Weights of a small transformer language model.
Size: width 160, 4 heads of 32 (1 for keys and values).
Architecture: LayerNorm before each block, rotary positions, no biases in attention or MLP, untied embeddings, attention and MLP in parallel.
Training: 169M tokens, 10322 steps.
Each number is 200 + 20 x the weight over its row's rms, rounded and kept within 0 to 999. Layers, rows and columns count from 0. The size before them is the row's rms in percent of the matrix's.

# down: layer 3 MLP down (transposed), 960x160, rms 0.0911, rows 885-906, columns 0-159
# up: layer 3 MLP up, 960x160, rms 0.132, rows 886-906, columns 0-159
down885,101,170,178,210,214,202,202,203,191,229,218,205,193,203,210,213,203,234,253,199,235,193,175,142,201,195,167,215,202,177,207,185,204,168,203,200,195,181,193,241,184,217,183,210,230,207,212,172,201,229,190,192,205,211,217,188,195,187,164,249,218,201,208,181,218,193,179,224,204,178,210,203,183,181,201,204,150,205,202,210,179,192,162,203,219,191,217,203,184,173,212,198,181,176,177,218,199,190,156,215,217,247,198,207,217,190,227,228,190,192,215,218,195,217,164,242,186,164,173,234,169,218,196,189,186,188,189,200,197,194,239,192,222,200,189,208,206,190,191,210,197,187,188,192,228,239,205,222,186,188,208,189,199,234,200,214,181,173,220,173,214
up886,080,181,192,171,243,182,190,205,207,209,227,232,200,194,211,197,191,161,214,167,181,232,210,222,203,181,214,226,180,208,204,203,195,199,216,184,186,165,177,218,189,234,210,187,202,186,171,233,216,216,172,221,179,222,203,221,240,211,198,211,199,238,195,219,221,196,188,172,222,213,209,199,197,209,156,224,236,175,221,224,194,245,188,202,176,247,194,212,171,210,195,226,216,163,180,197,201,214,224,200,218,191,211,227,205,176,227,234,204,197,204,199,193,229,214,194,202,151,185,172,204,177,203,208,160,202,210,214,201,198,173,191,191,180,183,172,214,165,193,189,213,218,206,218,165,201,200,173,222,208,200,195,224,172,201,202,204,223,216,184,225
down886,088,176,179,189,235,207,181,194,204,219,187,214,221,205,228,200,212,172,210,193,237,231,192,198,189,203,163,214,226,212,180,196,198,196,226,190,211,213,188,230,180,231,180,193,200,197,218,231,215,193,194,231,170,180,188,211,195,207,189,211,215,213,189,232,190,202,200,181,221,212,212,184,179,188,162,228,238,211,210,198,206,177,206,220,210,205,182,188,184,198,188,180,193,179,200,189,204,193,232,226,194,210,200,193,192,174,201,210,208,247,195,200,149,180,208,213,213,156,212,192,225,208,156,180,196,223,195,182,202,213,186,193,227,174,182,183,189,168,168,171,246,181,193,236,200,165,202,172,213,215,206,202,186,275,223,199,186,213,210,173,208
up887,097,180,194,200,198,216,205,193,172,203,179,190,203,209,200,215,217,209,228,231,198,233,193,209,161,214,209,224,186,209,209,179,195,206,176,198,150,222,192,190,188,197,203,225,210,186,196,192,154,195,207,188,183,160,243,217,216,221,157,171,185,207,144,202,148,216,205,207,226,172,221,200,217,196,180,198,226,199,198,222,219,204,211,214,219,210,199,196,204,205,190,194,205,238,201,214,175,215,217,202,167,217,205,202,211,211,203,194,202,205,191,214,208,182,239,151,208,169,200,204,197,214,225,182,200,160,198,168,207,168,240,191,210,174,195,190,182,204,198,215,195,197,205,190,234,186,224,201,196,187,218,227,209,190,162,224,263,212,196,171,185
down887,094,223,200,198,157,211,194,220,207,188,174,205,191,167,173,215,208,200,207,219,217,199,178,213,138,217,191,203,177,231,227,209,211,254,163,204,176,220,213,192,204,206,206,234,211,177,184,201,195,212,189,179,226,190,214,211,185,197,196,220,185,197,188,204,162,175,210,217,193,221,197,207,177,169,177,176,208,224,169,228,207,229,177,216,218,180,225,158,184,216,183,185,205,242,177,197,208,188,190,215,177,204,205,225,211,213,217,181,216,185,205,192,165,226,234,172,195,204,158,217,215,206,230,194,200,181,183,181,198,204,219,185,208,181,205,194,178,199,223,222,160,214,188,223,218,198,201,220,190,218,189,172,214,211,183,250,204,234,209,180,191
up888,111,187,218,189,202,211,186,233,184,225,210,208,179,221,212,203,229,196,206,213,171,189,205,193,200,174,193,201,203,182,229,170,212,207,224,184,156,212,183,182,205,193,196,210,187,205,200,221,214,234,196,198,160,222,213,213,240,166,237,168,207,215,236,181,169,251,204,235,195,209,196,224,198,198,216,191,179,188,206,207,177,191,190,190,227,165,186,190,196,205,185,153,197,181,194,230,210,191,172,193,198,229,200,203,187,206,216,197,159,192,192,239,193,212,207,204,185,215,204,186,187,190,183,190,203,229,168,199,187,175,174,189,249,217,201,218,200,227,172,198,195,193,221,206,204,195,180,236,178,248,181,200,222,180,194,213,142,181,214,210,180
down888,107,210,208,203,202,208,187,231,184,196,237,192,189,187,213,223,259,259,201,189,139,196,177,199,161,202,201,206,195,187,208,179,209,191,206,198,204,178,163,186,172,194,206,221,194,226,210,189,203,182,219,197,205,209,196,211,187,184,193,208,212,168,196,194,205,220,216,210,182,179,198,178,213,169,195,224,146,209,211,202,234,190,199,192,213,174,207,218,188,168,205,170,195,218,207,194,190,200,215,207,198,204,206,192,212,216,199,152,218,170,175,234,229,191,210,198,239,171,191,223,200,229,205,203,226,216,200,209,185,189,214,189,208,175,219,236,233,198,181,184,154,236,189,205,176,223,194,195,160,223,207,199,224,159,212,178,213,199,182,217,199
up889,104,172,216,188,226,216,207,200,200,206,182,214,199,231,235,206,201,206,218,241,205,192,220,154,189,215,197,166,210,183,229,207,209,189,177,171,224,173,163,238,193,193,163,199,186,218,195,222,228,171,213,205,191,218,192,180,210,196,198,206,199,188,195,168,203,184,172,229,175,162,230,175,224,196,206,205,208,230,181,180,210,207,179,191,174,205,196,205,170,190,201,199,215,200,187,206,227,205,203,202,220,152,211,195,179,221,233,224,185,226,181,214,193,221,226,166,229,187,188,224,233,222,215,176,204,185,190,221,181,192,189,188,224,187,220,211,229,177,185,149,230,194,199,200,221,177,208,217,223,217,147,187,183,182,202,219,179,207,181,200,204
down889,102,184,187,222,154,207,205,201,199,215,203,196,180,197,210,178,224,219,204,214,205,223,173,173,200,194,198,241,199,194,207,185,159,217,218,210,176,219,208,169,165,218,186,241,177,196,197,188,249,229,194,185,233,179,184,179,201,183,206,198,188,182,207,234,178,208,184,228,165,193,243,202,196,224,220,190,202,178,188,188,229,195,211,210,200,200,196,190,197,182,222,205,207,168,224,236,159,183,156,187,207,220,198,211,232,201,213,195,202,189,205,209,222,191,202,176,180,210,193,177,198,134,216,201,202,217,209,206,191,206,199,218,201,210,219,218,170,191,236,223,193,188,170,202,207,197,194,194,206,196,261,207,240,191,200,165,222,191,214,177,197
up890,099,185,169,212,187,235,211,238,203,235,219,178,217,193,195,220,154,158,192,224,177,199,183,209,182,213,194,196,208,184,189,245,219,169,207,203,200,214,228,212,180,200,160,213,215,205,225,185,183,223,200,202,185,181,166,175,199,199,226,178,174,214,185,191,179,178,254,216,202,200,183,196,192,209,205,210,196,183,193,187,168,207,166,192,194,170,203,200,210,185,183,184,199,179,190,184,185,166,187,187,186,194,180,222,157,194,206,198,214,172,215,226,229,201,176,199,222,190,219,198,195,207,169,163,205,222,206,197,216,216,236,212,200,199,181,209,220,179,215,202,227,180,188,222,214,168,166,203,234,240,234,189,211,197,204,161,178,218,231,201,209
down890,102,226,186,181,169,179,179,189,201,157,212,198,223,227,230,211,178,203,192,174,210,184,212,209,169,218,199,192,193,230,228,176,172,251,193,186,213,212,194,231,188,207,206,211,193,227,211,229,199,201,200,231,206,207,170,199,215,178,201,219,178,191,187,205,219,197,161,163,203,222,194,166,199,205,214,198,216,178,204,195,180,191,198,198,207,220,200,177,208,206,180,234,209,172,214,191,199,221,202,151,234,190,190,198,190,192,197,230,192,197,199,193,216,240,161,161,181,195,208,184,207,216,177,184,203,230,200,197,209,204,222,209,197,164,212,175,179,211,236,208,172,205,211,179,219,208,208,180,246,205,222,186,244,257,189,202,200,162,178,192,210
up891,108,234,202,209,186,194,237,197,213,214,178,222,209,240,235,220,163,159,206,224,215,185,208,180,186,198,169,186,232,196,192,219,209,193,166,214,212,172,155,207,202,197,165,196,205,201,195,215,213,210,194,172,194,212,191,188,207,208,215,198,204,226,242,194,202,192,228,220,217,214,164,155,194,190,170,200,197,201,202,204,168,201,197,229,206,228,221,207,181,206,164,174,218,204,218,207,228,224,202,151,165,211,218,200,195,207,194,211,217,219,202,204,170,206,214,206,176,209,214,207,200,224,193,195,189,204,152,195,199,230,187,218,216,217,196,164,190,273,208,193,203,188,214,195,166,179,202,223,206,215,167,171,177,194,186,206,188,200,179,198,204
down891,115,190,181,205,235,185,230,157,167,187,213,169,198,184,226,201,218,176,189,184,216,199,188,179,226,234,187,221,198,219,203,202,157,193,208,195,196,213,203,200,235,226,205,220,194,169,199,194,148,193,194,229,206,194,175,216,209,203,218,205,194,184,209,184,191,213,192,197,213,207,216,246,219,163,195,198,190,178,149,209,242,245,201,194,198,206,193,178,222,186,224,235,191,211,173,186,224,202,207,220,218,202,200,169,196,201,212,210,162,185,212,186,223,239,188,212,205,183,197,223,158,209,215,177,217,198,164,172,177,180,178,196,179,204,182,229,183,210,213,210,179,204,197,212,192,221,184,192,229,197,203,223,217,216,203,178,211,241,179,236,192
up892,095,188,188,201,214,203,194,187,211,209,190,217,153,178,192,179,211,179,210,202,200,213,203,219,207,213,191,180,180,196,204,206,197,234,203,217,186,197,219,156,255,215,173,251,225,167,216,180,209,205,221,200,211,180,198,178,190,204,205,181,209,239,179,186,179,216,194,239,172,238,191,181,198,187,192,174,197,203,163,199,254,228,219,208,169,205,222,223,246,213,203,212,203,222,213,155,180,166,171,213,232,209,199,197,182,204,189,203,199,205,195,194,179,190,196,210,180,207,191,208,198,211,182,187,225,208,187,180,183,176,200,199,175,176,199,219,183,176,177,214,219,169,210,207,224,217,164,187,191,203,232,186,186,222,210,176,172,222,243,219,185
down892,089,194,237,229,183,183,227,184,196,213,201,204,181,164,191,182,209,183,198,196,242,198,189,223,217,194,201,159,185,205,205,213,181,199,201,219,197,189,199,180,220,258,190,214,220,191,226,208,179,233,221,181,206,217,218,172,223,194,225,225,190,241,193,197,212,206,164,225,187,198,202,223,209,172,219,212,191,155,187,189,230,222,219,177,169,210,234,208,215,198,189,174,202,193,222,167,188,188,217,193,202,215,185,174,185,195,175,199,229,224,228,220,196,227,213,204,210,155,183,209,181,207,177,203,194,208,256,162,190,189,182,214,184,190,204,170,222,180,220,211,195,188,176,179,226,178,199,172,216,168,185,177,201,194,184,197,200,188,217,233,186
up893,093,183,211,155,211,215,190,222,266,194,226,176,200,186,191,218,195,177,214,240,206,210,193,245,185,194,186,196,207,239,187,197,223,230,218,172,219,225,225,233,207,190,235,189,217,203,189,232,179,191,159,205,209,180,232,181,223,183,217,188,178,192,199,184,211,192,174,187,200,216,187,204,228,182,196,235,218,204,203,199,178,214,181,226,214,213,193,201,194,181,177,226,198,193,198,209,203,215,242,200,186,169,185,210,217,195,172,198,185,197,226,196,206,198,178,195,207,196,188,238,199,217,229,215,181,185,171,184,174,182,179,197,228,218,200,196,179,214,154,189,209,175,216,217,216,174,178,201,195,238,184,199,227,198,187,165,223,214,179,205,165
down893,097,193,200,161,218,189,202,259,217,225,197,160,198,219,208,204,208,179,221,223,187,194,217,222,194,215,173,238,183,198,168,213,203,207,190,178,215,236,246,225,229,189,188,181,218,227,183,224,216,229,184,188,209,189,236,208,216,208,180,217,184,199,173,176,199,180,198,189,216,208,177,211,217,224,230,194,190,207,175,206,173,176,210,225,223,203,225,229,203,184,192,169,188,213,212,175,173,183,215,204,199,147,184,223,213,213,199,205,241,179,178,207,208,214,187,188,224,203,196,195,218,198,211,175,207,188,180,186,177,191,191,216,229,191,201,197,220,203,168,185,182,179,164,213,207,175,183,216,207,211,191,158,220,238,212,178,192,185,159,191,180
up894,104,232,172,197,210,224,196,212,233,214,190,186,167,200,159,189,180,216,218,181,227,243,191,206,170,182,178,185,221,203,206,170,163,182,186,201,209,205,177,194,203,151,202,179,164,193,225,198,212,187,218,182,184,186,202,217,244,206,203,203,218,174,216,217,183,193,179,195,213,191,167,178,212,203,218,216,222,262,190,165,207,181,198,204,196,200,205,200,212,174,196,192,194,220,207,217,250,220,205,185,180,205,206,206,198,190,223,223,199,213,218,199,199,205,220,176,236,206,219,167,231,222,213,180,202,187,173,203,191,170,188,185,203,222,200,242,227,198,218,202,208,237,212,212,197,187,214,192,186,214,188,218,205,181,174,199,164,158,161,184,202
down894,104,167,192,183,239,188,156,204,190,198,160,225,210,210,202,204,188,201,204,210,220,184,213,159,180,192,188,184,203,235,179,215,218,226,186,201,173,189,180,202,221,215,212,208,193,231,181,180,212,195,188,204,225,224,203,182,227,168,215,222,202,204,186,207,242,231,211,175,197,220,211,240,216,199,189,188,184,171,204,235,209,237,212,192,191,186,208,186,229,218,200,223,224,188,201,167,180,188,223,198,206,177,203,221,140,204,211,165,180,207,196,220,197,221,195,212,169,174,192,195,202,194,181,204,228,212,221,201,230,235,191,207,204,206,224,181,173,201,191,166,199,187,203,236,192,217,186,196,215,163,200,225,182,164,163,185,231,210,212,210,171
up895,111,186,174,168,209,205,247,199,183,185,176,206,200,201,187,201,199,209,181,191,225,191,213,224,220,190,215,213,199,207,213,161,204,195,213,157,193,219,172,159,196,209,173,226,183,159,192,234,200,221,185,181,200,209,191,173,206,226,212,237,185,196,209,195,167,167,195,187,184,223,194,214,209,212,172,233,213,171,225,168,203,194,248,194,193,205,194,188,180,209,193,249,197,187,195,205,161,229,182,201,163,176,237,208,235,193,210,206,214,175,204,178,205,216,201,196,204,156,198,231,189,185,167,224,204,225,201,200,202,181,180,214,212,157,211,195,195,213,201,205,221,211,161,156,179,220,204,227,192,215,206,216,205,218,222,216,214,197,213,211,213
down895,122,208,245,220,194,210,150,191,202,193,213,206,192,198,218,204,228,194,209,164,175,235,188,175,159,217,192,177,175,179,192,228,205,197,169,236,188,195,224,218,212,180,208,182,234,225,215,189,204,211,222,186,185,180,187,225,209,194,206,165,222,187,204,193,210,201,200,222,212,173,241,206,201,191,196,190,177,202,185,215,199,201,172,185,208,196,222,214,219,163,203,177,199,207,189,171,212,193,224,182,238,212,192,206,192,224,207,182,183,205,161,219,175,195,218,203,201,201,221,142,174,212,246,192,185,185,208,202,188,238,219,189,223,236,161,191,212,200,189,204,186,181,232,209,217,205,208,207,214,185,234,225,203,173,167,179,230,201,194,204,166
up896,112,195,188,188,164,233,213,181,206,233,173,223,183,204,221,201,177,205,239,209,155,220,248,212,221,193,171,195,201,200,227,210,228,185,191,186,169,224,214,222,192,181,203,218,230,222,216,205,195,199,249,178,178,214,191,183,191,202,194,202,213,177,222,192,159,136,200,216,193,224,206,164,188,211,175,210,210,180,184,194,216,204,224,203,216,179,205,177,204,202,200,214,152,178,214,204,180,196,198,199,168,221,205,217,164,179,205,209,218,214,207,184,211,219,160,183,183,192,231,203,199,221,192,201,168,188,173,209,141,204,197,197,199,187,181,191,189,237,234,229,198,227,216,188,202,200,217,207,185,198,204,181,202,191,203,192,191,207,190,223,184
down896,104,228,218,180,189,202,213,227,189,175,183,220,230,196,224,210,198,239,189,214,192,195,226,232,196,196,218,177,219,174,198,155,178,156,203,165,214,190,194,176,206,195,184,200,194,187,186,156,201,207,184,197,206,197,191,207,189,195,222,207,173,204,200,194,195,189,181,240,177,233,182,226,185,236,186,180,238,182,184,216,224,214,168,183,177,215,210,208,168,191,200,202,183,190,224,190,199,200,224,209,223,186,196,209,217,199,188,187,224,190,209,188,206,211,199,188,239,214,196,225,230,165,192,191,179,211,223,230,221,195,229,182,223,183,176,202,225,232,223,200,219,179,214,196,211,189,183,183,219,161,197,229,203,130,225,190,205,198,204,182,157
up897,118,204,250,180,193,194,214,206,197,188,196,161,162,218,181,193,220,205,195,186,188,230,223,159,217,181,203,210,229,187,221,178,203,222,213,201,188,204,221,199,210,157,198,192,215,201,158,225,218,202,185,209,177,202,182,231,210,210,185,207,198,190,187,225,224,218,204,203,221,169,209,235,200,225,190,198,212,212,199,180,235,200,220,212,183,220,215,166,160,226,201,178,196,193,194,216,201,230,195,191,189,196,230,173,212,166,206,239,173,223,198,220,199,169,201,174,208,163,187,167,215,169,199,158,183,221,185,218,204,219,214,151,187,202,234,215,181,214,178,166,225,171,189,171,219,218,186,199,205,222,195,179,214,195,178,192,189,222,213,213,202
down897,107,226,221,191,202,220,224,192,210,174,192,167,176,243,197,180,233,204,195,182,187,222,177,163,227,172,199,217,223,211,198,163,216,224,211,209,195,187,218,204,186,162,194,190,199,207,194,223,217,178,184,233,191,206,172,227,199,182,212,198,174,182,181,177,232,221,193,229,188,184,199,233,213,234,200,174,208,178,194,178,206,195,186,223,213,218,221,206,187,211,197,206,183,206,208,212,185,207,198,185,195,189,221,212,211,178,163,237,187,229,247,201,213,190,170,211,200,172,180,189,209,121,197,154,196,249,198,197,202,217,207,202,185,178,222,198,195,186,182,194,204,188,177,188,217,235,180,216,235,198,195,195,208,193,181,205,204,226,221,211,217
up898,103,175,205,186,200,242,229,192,195,236,216,198,231,189,198,206,244,211,221,231,211,224,232,204,178,230,203,210,230,173,202,191,182,163,217,173,224,137,186,191,174,222,204,198,205,226,166,218,175,195,183,246,210,216,201,186,197,188,194,195,178,171,180,175,160,211,197,204,165,191,187,224,159,198,183,214,210,185,181,189,187,182,191,213,202,173,157,192,166,199,199,184,209,189,201,203,180,174,185,201,196,218,192,208,196,188,200,189,195,193,225,199,188,213,169,183,213,177,199,208,201,206,198,181,234,212,193,149,207,212,197,183,172,165,193,206,202,206,215,210,189,201,219,166,182,197,240,193,200,193,216,184,191,241,210,232,167,194,213,192,196
down898,097,187,211,204,169,158,211,219,203,229,215,211,205,187,202,147,219,195,200,202,223,234,211,216,196,194,206,213,181,215,213,236,174,198,163,230,210,182,223,216,182,183,231,161,189,222,225,213,212,191,187,181,203,182,182,191,176,209,183,243,223,186,226,197,225,214,162,179,211,201,185,216,213,184,195,242,186,213,172,211,198,196,187,195,167,193,189,237,207,174,166,194,191,196,189,220,202,181,194,229,220,195,199,192,175,220,184,194,146,215,219,186,186,184,194,219,248,234,202,232,173,187,185,185,188,229,215,189,180,219,215,174,197,204,186,205,201,215,195,238,212,214,174,214,231,206,208,184,193,167,211,199,188,235,194,188,168,195,217,197,194
up899,107,207,208,191,208,172,191,212,180,233,187,181,197,185,205,201,200,217,213,173,203,181,204,247,181,251,221,189,196,191,176,172,191,193,194,198,190,190,174,183,168,203,194,195,203,228,210,213,177,170,206,199,216,178,224,181,147,239,233,201,206,197,205,224,190,199,204,197,221,217,175,161,223,180,183,177,181,164,209,201,206,183,193,231,190,211,204,202,184,210,186,195,189,225,197,229,242,198,185,201,152,196,217,168,184,206,215,215,209,200,178,184,184,234,184,209,223,212,179,204,210,210,189,191,215,191,177,251,201,202,209,188,188,206,227,176,163,209,194,159,191,230,177,157,188,174,211,216,221,195,203,184,236,188,193,211,234,186,217,235,217
down899,101,227,220,200,174,168,172,221,202,234,207,171,174,198,199,207,183,203,208,172,184,208,211,221,181,220,190,196,186,203,173,182,229,183,188,205,210,188,204,210,193,207,231,228,172,199,174,184,178,158,222,202,212,212,201,196,198,259,237,220,211,173,222,200,207,180,197,217,184,205,161,210,214,205,169,235,173,185,212,189,201,174,225,199,204,203,205,208,193,214,192,204,208,203,176,212,246,217,189,206,176,188,192,163,232,228,208,190,200,195,216,184,193,203,208,215,218,231,180,195,217,188,205,224,215,179,221,222,180,193,207,156,166,221,219,172,175,192,217,191,194,235,212,167,201,150,223,178,173,185,195,177,234,206,221,227,212,189,193,195,234
up900,105,168,177,173,199,216,206,196,200,209,217,173,212,151,175,187,220,182,213,198,160,193,192,213,171,207,203,205,195,223,201,149,214,223,177,189,177,199,228,210,181,203,224,199,182,205,208,208,198,196,214,197,167,204,210,170,180,244,232,201,209,251,197,162,196,203,205,219,201,216,200,203,201,167,188,199,185,247,172,186,212,216,186,200,202,188,166,214,170,235,199,187,170,174,224,175,223,171,174,181,196,204,184,207,221,198,251,185,196,194,192,207,212,208,208,226,175,186,195,215,198,220,202,199,217,167,204,187,209,228,195,185,218,176,194,225,214,224,203,200,203,239,196,175,173,191,191,200,190,186,217,228,227,158,190,176,189,203,186,205,245
down900,097,185,222,174,184,206,195,195,202,178,204,163,220,198,161,196,183,254,214,198,183,196,189,197,191,180,234,196,170,195,194,233,196,177,228,194,188,211,208,202,210,214,170,206,202,174,186,203,218,204,209,220,188,195,202,166,175,224,210,226,204,191,200,201,178,194,189,228,205,223,182,217,200,194,212,179,208,219,205,196,222,226,173,181,191,216,158,209,179,211,230,228,203,182,182,206,186,221,136,195,180,241,215,229,224,207,192,188,257,168,214,189,178,207,203,211,202,216,182,238,210,211,218,175,176,194,222,207,175,234,229,203,208,225,206,192,211,202,202,202,189,228,226,187,177,181,195,198,190,184,200,218,186,136,212,228,208,176,198,204,177
up901,094,210,184,215,220,200,174,193,181,227,202,212,198,206,222,192,184,218,192,202,240,222,203,201,194,220,222,243,195,209,185,154,198,221,167,180,193,206,192,210,209,194,211,191,209,229,195,211,206,230,196,214,200,187,168,175,192,213,178,168,191,200,181,167,166,196,221,182,199,204,188,151,212,192,195,225,180,251,199,201,204,195,233,159,203,210,207,185,227,224,220,219,245,208,227,220,208,232,185,235,207,194,171,191,186,215,184,174,191,178,201,229,202,173,190,201,213,153,218,211,181,224,194,174,166,221,180,210,178,175,175,186,193,216,219,189,185,193,212,175,193,217,209,203,189,195,236,178,198,206,233,172,188,169,176,198,240,195,218,213,223
down901,092,214,195,200,189,218,194,191,210,191,227,211,233,210,245,191,213,217,162,198,203,220,183,215,209,173,191,213,192,196,193,214,178,175,178,176,221,248,192,200,198,193,207,168,198,215,192,210,251,219,214,221,218,190,180,185,156,208,241,172,160,208,162,168,214,192,222,220,223,195,196,181,185,198,234,178,160,211,150,201,194,205,203,221,165,184,230,215,202,218,213,201,187,212,224,173,207,212,193,208,213,209,188,226,172,205,156,172,199,208,189,191,171,190,176,218,209,207,203,184,216,222,205,228,214,192,197,212,199,200,205,215,227,179,207,178,187,210,213,147,187,200,195,222,236,183,193,173,223,178,205,191,187,196,193,211,216,206,226,181,232
up902,097,201,188,188,203,218,157,224,189,210,179,178,202,183,198,201,229,190,178,216,197,148,211,239,182,174,170,223,183,205,194,189,213,222,172,209,187,232,190,170,223,193,231,231,190,238,150,222,210,197,187,228,201,200,196,213,178,152,195,227,219,190,208,214,190,243,190,169,213,206,216,227,170,212,221,197,215,203,214,214,199,217,214,214,195,246,168,182,218,203,210,210,203,204,203,232,201,184,209,194,200,187,194,191,227,203,202,184,171,206,207,217,197,231,198,155,226,219,187,216,186,195,154,235,195,185,198,232,194,194,213,206,216,160,182,201,222,168,210,185,226,178,217,196,212,192,203,200,184,203,197,226,220,189,171,234,198,204,213,184,198
down902,094,190,218,178,194,218,198,178,189,217,196,205,182,195,194,222,222,221,200,220,201,218,173,188,217,172,163,207,169,212,197,209,177,229,188,202,196,227,186,198,198,239,218,196,209,195,205,189,201,214,204,219,201,184,199,182,176,152,211,204,239,201,243,177,208,233,201,181,207,186,232,186,191,217,167,222,180,220,215,199,197,205,208,212,204,186,204,198,195,178,179,208,182,210,185,214,192,159,222,191,251,233,205,179,197,217,229,187,224,194,207,217,189,244,171,187,199,254,180,183,201,174,164,230,202,168,199,184,173,141,196,179,178,199,190,235,216,196,193,216,214,177,184,189,199,222,214,185,198,189,204,189,210,206,226,208,213,224,215,144,203
up903,098,183,167,184,189,168,211,180,194,191,165,213,192,165,182,163,204,193,196,218,188,206,184,206,212,214,231,202,196,185,200,189,209,206,211,237,182,223,174,182,221,208,205,234,226,193,221,195,205,186,179,189,231,232,196,153,221,231,202,226,227,215,161,176,173,196,199,218,216,222,204,180,168,198,199,193,220,167,175,189,246,219,214,194,209,242,173,215,218,213,208,188,202,198,207,206,175,166,178,217,172,184,177,164,188,176,212,199,196,223,201,202,213,210,241,187,211,178,203,218,169,177,159,215,228,204,207,201,174,195,178,197,171,189,160,168,208,177,201,209,233,207,207,197,180,176,181,202,198,204,176,185,228,216,213,199,223,216,208,190,210
down903,096,191,199,214,205,200,207,184,213,223,205,189,187,207,228,213,203,229,211,201,199,201,191,217,212,200,174,159,213,160,217,190,180,202,207,211,206,185,223,226,208,197,211,200,211,175,202,219,210,206,185,174,262,203,147,200,228,200,201,214,197,195,184,211,178,188,166,210,194,193,226,197,181,223,195,202,211,212,146,178,201,229,179,165,199,244,202,191,217,228,216,168,203,192,183,185,207,226,198,183,199,209,215,193,188,229,170,177,173,218,218,194,206,214,190,203,209,207,205,197,200,207,246,190,187,217,249,176,188,245,216,227,184,178,194,189,217,169,205,192,184,216,188,188,195,198,204,198,210,182,165,206,200,150,156,217,166,193,205,237,238
up904,105,144,178,173,212,179,203,181,177,190,152,179,232,186,203,202,175,211,189,197,204,210,238,228,195,194,184,213,230,217,190,192,212,192,230,210,223,182,183,180,183,206,205,219,168,230,208,191,191,181,191,212,209,219,188,202,204,260,175,181,185,193,202,214,177,203,207,200,203,210,228,190,175,206,177,197,238,199,196,219,204,226,218,212,202,191,247,159,185,225,209,194,194,232,195,209,223,218,199,184,199,223,179,202,187,200,201,193,224,276,238,188,204,186,190,195,217,216,204,176,197,228,201,225,184,230,196,174,187,226,164,205,202,192,198,212,232,226,186,173,199,196,216,200,190,188,204,193,222,185,243,188,207,176,201,203,216,226,215,192,189
down904,101,208,185,197,206,185,194,206,213,185,217,200,234,201,205,219,224,187,190,232,201,210,181,236,164,188,183,222,205,171,201,208,203,172,213,206,188,197,154,195,207,221,189,204,200,217,191,222,216,199,204,154,224,213,203,192,233,197,190,196,165,227,200,211,190,204,191,183,189,181,206,184,178,241,222,198,214,196,214,233,193,196,214,188,200,179,170,188,177,207,223,187,156,172,222,219,211,208,177,201,210,172,219,200,199,200,209,161,202,243,206,237,151,192,196,181,170,203,236,171,215,221,186,225,198,189,200,185,208,179,212,223,229,166,164,199,200,189,196,144,213,210,229,220,176,200,217,184,223,249,207,219,205,214,156,193,189,209,206,196,189
up905,099,218,208,166,218,197,161,209,199,182,191,197,215,167,203,217,224,195,223,204,229,195,234,226,201,205,207,211,200,176,211,170,195,200,189,152,206,180,179,158,174,215,177,209,199,187,163,214,228,203,200,166,184,144,167,209,212,188,189,188,198,217,167,213,195,228,195,191,185,239,214,191,188,212,177,168,204,210,217,201,226,226,207,221,240,208,183,192,194,196,205,204,194,187,182,220,201,240,182,190,188,243,233,213,192,176,190,214,209,170,214,184,196,176,189,183,194,188,215,227,197,223,167,164,193,182,206,226,218,220,225,219,183,198,199,203,188,223,234,201,222,203,251,191,189,194,202,200,181,214,194,207,202,203,187,213,176,175,216,233,235
down905,103,182,170,172,203,212,193,208,220,187,215,221,189,215,208,160,205,186,165,204,240,186,213,211,200,192,181,194,182,238,228,226,201,220,197,215,206,185,200,222,159,174,203,217,217,200,224,234,211,185,227,179,197,178,193,192,186,196,199,184,228,227,225,175,216,181,231,201,244,198,199,220,206,181,170,203,195,185,167,188,197,187,162,220,250,190,211,173,221,232,210,224,208,219,170,225,217,185,179,166,183,160,233,191,180,203,179,191,169,198,176,196,203,214,206,220,200,181,207,183,214,165,176,182,204,171,227,218,208,196,197,211,191,182,182,201,200,213,198,214,172,195,199,187,226,236,210,223,216,206,228,213,209,224,208,184,190,149,197,207,181
up906,100,179,198,195,226,216,222,180,213,194,207,230,244,234,215,212,191,200,168,238,204,207,207,209,172,182,188,173,225,205,166,166,207,210,181,174,219,167,234,164,170,219,177,229,173,208,214,174,187,205,223,189,203,225,182,191,189,236,202,164,189,168,202,221,195,186,214,169,201,213,209,184,220,207,173,196,183,181,214,237,230,189,232,220,187,208,215,231,192,221,225,183,186,176,198,226,224,209,207,222,218,209,233,227,206,177,219,202,183,178,188,227,187,178,150,199,226,204,201,212,227,194,173,197,193,197,217,187,203,193,215,209,145,166,215,157,208,180,211,200,185,213,190,189,179,216,208,196,203,210,187,217,196,185,196,217,190,200,200,191,214
down906,099,202,148,233,228,174,190,244,216,216,163,184,183,165,176,215,155,153,211,231,204,180,161,207,193,195,195,219,210,211,195,220,225,204,185,175,206,190,188,192,228,215,215,184,194,195,203,174,203,179,221,181,225,173,212,209,197,200,199,193,208,183,183,232,196,181,221,195,218,204,199,193,217,207,171,194,198,194,187,216,186,205,187,197,217,200,204,204,223,203,169,190,204,178,179,227,205,175,195,189,204,186,240,213,207,204,182,248,174,202,223,207,201,195,211,192,217,220,136,244,198,212,205,204,189,200,225,225,247,180,194,215,172,202,191,215,195,187,191,207,196,185,210,186,185,187,225,204,210,186,211,194,231,224,242,207,156,216,189,190,231